From a checkpoint of a small transformer trained on Wikipedia.
Architecture: LayerNorm before each block, learned positions, biases, tied embeddings.
Each number is 128 + 32 x the weight over its row's rms, rounded and kept within 0 to 255. Layers, rows and columns count from 0. Numbers have three digits each. The size before them is the row's rms in percent of the matrix's.

# gate: layer 6 MLP gate, 1024x512, rms 0.135, rows 364-377, columns 64-127
# up: layer 6 MLP up, 1024x512, rms 0.143, rows 364-376, columns 64-127
# down: layer 6 MLP down (transposed), 1024x512, rms 0.132, rows 364-376, columns 64-127
gate364 100:117126100124125015171168084161121138145105104135141132101181139131162098084184105124122105073165127170198145134156147098117139139084098098115214117132108209151117089067133097191129177111127204
up364 103:152141197127153179140088116131182109092066092114152136123096170149163071166132128087132144160100116155098116070144211122146110170160136159131141119104132129099123149156121113123169129121112087
down364 109:108155133146120207118062127091080133107151077160138132127148136148098123078126188128118119126093132138158200143074095121102166097135149125099116097127158184106153177090089140068116172098091122
gate365 098:148118143169122070093187121108083181103115130092151167143179110165154131169113136106099099075183079094055159131096146153092143108155075103128164133141084180161088159111102170093107146133186120
up365 106:140086152106153140124121152158104058213177100136118169082125133132177106118170137084133130154082131153159088191155111073134144158197153085101141139116118135071128136145196133212140170097096126
down365 090:132119147130092094092059138149124144074150171153210173122159108111134160154157081179132029104130086154149162150140133163121137138168101105150119130085074123120105163091081135094122073115142174
gate366 105:123143146079090131180115138167151048113126142111099190144103085147178181139097160053122139112085121162107128115132130181135113138184147118084067126095206097136128182076111108114143139167127153
up366 108:172166139107108147093104095108133061121172074128111193173154043130169144161134167110098117089099110163123096108127137133130083109138150133166132137159136105126118102145139088111121123116122152
down366 105:110093112073164176091176150123074112136081079082131123085137125120077071112066119130137155081089080142175150156185140155113131032091140123143104128161126170135103082166150134134106109108119093
gate367 096:141124181113118119141122078147090111096140126028077156125132123139079092201154120137108115135091111184104080120095098151145075076125165088154141130126106110148147153101099086065127088142128133
up367 098:106174121125141202154149093142130113103100089083136094179116171096161190119153117119192151091125128170115091100166157163177113129107169188177102109107093080089136153135118084119090140136155136
down367 086:097160091161086102138162133133059153159094181144120162110077126150155125135100088095107090077143125117152129173108127121085191150147126130143148058076154150161175083137117112145137111128165157
gate368 095:109143180068103095096118151164112121142143094145123138120207148154087138153116111113094088203146138156106160188118134087108139099133108152118143180096177118120067099137143133144147089150121073
up368 107:150136162163083143102130142210121169173129115112057124121062148123172160171167147089082112128110111090102137160128149097134141146170162104136089112139173131058129123116138033111065090182099102
down368 101:151100141080147142142126173114109110176143087152098153142135128167063115186153134174138068143176148130100134164180095176095126147116115146147123098127104169159116151086184152152166150131109070
gate369 102:159100165150126090158178073160117149134142172150087112180129143129136122153126165114190100080104174106115094145178178150063050091159081148161083167098124107119146121089146137095118142129129139
up369 100:126108092147131184143080139082100168108149197127126124141162134147139091079159115129151151092125139107179133129140177134096093118110149132127128196160091118126097107138118095160081102070106152
down369 104:066222119123153159151142189148138123104160102083105108140162139091127173105201112087163085096096055106114125157101027121130134128136152116083139109120164067163086081133071064183109151131104164
gate370 099:098142139128147111116116164070132058157156168100139094119184136102124132112098089146078118167172126101068116074180124145065135089156108104125128099126113136088134133139120109140197101135161129
up370 107:191158135079146155191148135079127104121103168234127158165122093160117112085140176164173083105102100151075045117119109158185131042102129145124112141102117090165132120097129139160124159133151117
down370 098:167116139134080171146114131088129150184150156093147118141106185069101112139103123091163115101073190142178117152109135103171190136112151099129128122167169129069148124119138103169128114093102104
gate371 106:143121166066140099129125108080173128151121095085116157100120131124144184132134123105079112109141144189124093138107102147140175082144095116097099152092085145128096143131144110114178123141113104
up371 100:132116149109186135132215128139129108124089126132088098120130133152094114146162139110145146172074105147134163133179116111130152179117133107112102170142104180200078167137104072094117110110095152
down371 097:135106085175123140110148146140124112122190116106189160121099082157166114113109139105068087076065113143119122081149118152125126129127087102104126102139158131158230138131137212154078101107170105
gate372 086:102147082127094112112084159095142160116122094148113183099151156113085178116059126159142128119153140079175146130171144160114139154187136100161094116181135121134135106133124131135125094145108171
up372 090:129097084159115089106120137196141076136118102148073151120134104119174056152103103121116117112133128115122149135050118214174124156075126212116144120134116173143173093150103120079109173126137116
down372 091:098130169153108117106181133126129143064135121107155202142077185113097107132118095113157149129117143205068133107134164165177152143081103146099131102132173150114116159147121173190119162155108224
gate373 100:131147084075101109153160087189089198117109180150102118173149133104124140084138114160164114154164166119100131140094118134148098146102155124113153176171118107136144094200148120114123092150163122
up373 104:116092131161139123106153153122089111079125112111140168153100105112126174161133079134094101074073165117172137148119135108117150148161113128094093137114074072153127132083215145142181093082126129
down373 107:098120099124126110160168164156119128129103136141173182129161151116175150148152150150158183075156146124163173128151100140148034045155084157139138136142088084143134140139067162188103184109151129
gate374 116:138148158134111114079075127099176072073090115127082124085142187080126049145153133078195248157139165114148123175071165130111100118117101072133146132110132148092128162091070072115200129128182139
up374 107:151112133128109141053112181159107138159147124130136137171092086139052115106125139131088113088179094150143157092136059140096126109116108132142143094135125113202101135182105116122078111132133140
down374 111:138158142126138203148136144112205132097127062111185064118102120132152121119165139124085090176153184133096190169093106142105129152179135148135113129090133047121165132051119107120130126230154152
gate375 093:120061129154082118121083132167131043091135123123146146134154049171072135106124119136120139193147102176113160145120097092127140138149155139132111143103121094121098175134114141174097093110118121
up375 087:115105164081120091103149111157141123101150141133114156088109149122115085146118191130195083145123142123121125122138099116071112127139165083112107087054140093137121133134113081117178099119140100
down375 094:103101069131100146123092212184158145170113151163116144106141104089157171157099117091172168145075156126115137185122192146054090172111077117216126153130108138129160159110146135162115149133164181
gate376 089:162094130143144099122117133072207119122080154164109144151079075151134116066137125095143139104165068129154111136100057106169116142100090142147161124167126160120104109111104170139197106139157080
up376 094:169134158092105162129109092109101095125129160158157107029183061141135138126088158181146148107123139102124148106183122122079154130135100100202136121094062101148133099124119069124137083103154156
down376 090:112178089121117100143157184112139138125178087121147108161092174187051122120165071088152144085151124167074124113108110188164107127133142136122113140117143119102125102134122194140088151156150091
gate377 090:087106169137144053076132095107151113155073143144118121107098186140139159093124125150131141159110086046103111119164056167143119176167122113174133168105060111130186074119117152104148131160136155